{
  "hidden_size": 96,
  "head_dim": 32,
  "vocab_size": 8192,
  "hidden_act": "tanh_gelu",
  "norm_place": "pre",
  "qk_norm": false,
  "parallel_block": false,
  "init_std_qkv": 0.051,
  "beta2": 0.95,
  "decay_shape": "linear",
  "doc_mask": false,
  "train_tokens": 125700000,
  "max_steps": 3837
}
Each number is 128 + 32 x the weight over the matrix's rms, rounded and kept within 0 to 255. Layers, rows and columns count from 0.

# layer 11 attention query, 96x96, rms 0.147, rows 25-27,56-59,88-91, columns 0-95
[[100 183 142 104  93 141 183 127 111 143 183 115 136 106  44 110 118  90 111 158 144  63 171 136 120 160 120 150 153  87 174 146 145 125 146 167 124 177 113 145 164  47 227 196 108 176 104 140 108 177  16 159 135 191 104 126 134  55 154 131  24 143 110 105  87 120 124 255  84 137 108 150 131 114 145 127 146 176  92 163 111 137 131 190 100 130  73 142 111  95 186 110 155 102 156 133]
 [ 94 193  61  82  75 146 169 107 102 104 134  91 131 164 191 192 111  38 131 162  11 190 100 205 179 164 162  89 173  89 148 128 188 184 171 199 156 107 159 155  89   6 151 130  88 102 154 131 120  88 137  50 156 155 124 154 136 163 109  88 145  80 170  97 153  49 112 141 172 118 125 122 160 150 117 140 128 144 165  93  53 128 149 130 168 144  56 160 154 186  95 139 142 106  81 142]
 [119 126 153  79  54 183  57 156 155 218  59 158 141 164  75  40 172 108 160  70 171 104 175 188 114  68 159  97  77  92 174 168 158 100 132 193  71 181 109 242 109 190  87 100  68 168 107 127  95 137 125 108 178 108 228 164 152  72 117 158 130 103 118 168  94  90  85 203 183 133  66 133 101  89 215 107 129 108 149 145 104 102 255  71 117 131  96 143 118  87 124 117 105 131 216 161]
 [135 120 139 151  90 138 144 118 119  99 131 141 113 137 129 120 137 108 135 121 134 118 130 109 151 155 103 114 118 129 127 127 114 138 125 117 149 143 145 140 161 109 104 144 138 143 111 122 127 112 128  76 144 130 155 153 112 164 104 129 124 130 121 106 137 150 126 127 139 117 130 150 109 133 138 123 121 121 120  92 149 111 151 146 119 164 121 130 174 120 140 127 142 128 131  95]
 [ 98 117 140 130 151  91  90  98 145 116 102 139 163 141  98 110 165 143 110 135 117 128 145 147 162 131 101 149 156 167 133 160 124 130 127 144  88 103 150 127 118 139 136 148 137 101 148 100 127  79 118 134 162 164 160 145 133 127 145 120 128 111 157 113 123 117 174 110 128 136 132 117 151 124 145 112 148 184 146 146  96 127 129 124 101  89 122 176  90 113 100 107 116 138 108 124]
 [130 164 148 123 119 129 113 139 130 122 112 108 105 118 155 131 131 143 150 157 116 123 118 126 118 143 109 110 107  99 118 130 140 115 109 102 141 121 139 108 146 103 124 124 112 163 134 112 128 133 128  90 112 125 141 130 134 144 109 160 128 113 121 145 140 133 101 136 111 111 160 154  81 142 120 146 132  84 106 110 138 123 152  98 125 154 151 120 167 116 143 123 114 158 126 151]
 [120 134 144 118 134 103 111 150 119 105 120 122 128 138 126 177 117  94 132 133 168 105 106 106 118 126 135 107 140 124  97 102 158 136 109 117 140 151 119 135 132 126 136 124 139 145 104 142 148 148 156  89 122 118 156 105 139 127 101 108 140 134 118 134 142 109  88 148 136 124 162 135 124 108 133 123 158 103 125 112 132 144 146 146 124 151 153 136 148 164 119 147 103 138 145 133]
 [113 133 144 130 104 126 154 132 130 154 177 153 127 142  73 112 120 140 138 116  82 135 123 143 150 132 117 105 154  96 120 144 140 139 101  98 179 126 107 112  86 115 119 127 129 166 108 114 129 126  97 135 132 122 174 150 119 149 124 140 119 117 131 108 146 120 127 141 106  90 129 142 127 134 132 137 123  84 115 112 133 140 130 139 150 146 127 142 138 124  81 125 139 115 150 144]
 [130 109 122 140 100 129  70 123 137 147 137 111 124 123 134 125 161  92 109 184 137 140 108 147 133 147 146 141 123 135  97 106 145  88 153 118 125 141 134  94 162 117 151 100 114 120 123 101 125 135 106 117 116 133 108 110 113 120 158  82  65 158 125 104 113 130 136 158 104 151 178 139 106 125 148 139 164 114 129 150 147 145 146 120  97 134  88 123  95 126 130 123 118 152 122 114]
 [120 179 115 137 146 118 149  85 117 138 118 138 118 145 162 119 157  93 150 135  76 126 124 135 155 156 102 113 114 137 111 134 108 137 142 123 148 117 145  96 121  68 135 167 130 109 112 137 113 132  95  95 142 138 183 158 142 127 102 111 139 167 139  85 150  98 159 113 166 106 134 141 139 140 167 112 133 113 153  94 144 105 157 110 126 102 136 157 137 144 117 159 121  89 133 147]
 [120 157 122 106 149  70 108 130 134 118 110 148 150 123 152 101 128 126 155 122 122 111 153 163 129 121 123 123 111 131 122 149 130 135 101 105 145 120 135 139 131 113 122 121 134 117 126 134 119 135  94 113 155 115 182 109 163 147 149 145 166  66 130  71 107 108 114 171 133 111 130 125 121 126 131 149 130 142 134 125 128 141 181 108 114 154 154 121 122 137 103 118 106 138 114 128]]
# layer 11 attention key, 32x96, rms 0.144, rows 24-26, columns 0-95
[[176 125 120  88 150 111 103 162 219 188  98 120 140 178 119 125 169 127 127 163 144 134 144 113  85 131 135 130 106  57 106 206 142 211  71 107 171 163 162  61 140 167  93 121 104 143 161 170 131  77 109 162 157 151  38 132 174 105 118  83 138  91 147 100 170 166 144 112 128 113 138  77 145 201 115  89 143 113  22 118 131 168 164 207  87 181 151 134  68 102 107 132 129  79 100  50]
 [ 94 176 149 188 102 160 141 151 145  91 137 113 129 129  90 132 124 116 141 216 157  68 112 146  71 131 159 110  97 102 199  99 114  98 118 143 136  52 153 162 170 132 202 137  74 140 113 143 124 195  67 158 177 201 109 130 210 107  99 125 129 158 102  40  26 101 212  85 135  78 186 131 153  95 120  71  91 149  94 114 152 136 117 151  91 125 122  48 176 170 110 111  79 178 137 122]
 [ 95 197 107 124 162 118 140 133  78  97  58 135  99 164 140 192 183 101 105  78 134 140 162 180 211 160  76 179 104  77 131 108 154 154 133 146  84 120 158 153 129  24 152 153 123 143 145 175 124 130 138 121 109 127 159 145 133 141 125 170  91  98 203 210 192 122 194 128 119  70 114  54 103  95 108  45 134 119  71 142 188 153 143  80 108 102 102 182 139 163  88 138  78 112  73 138]]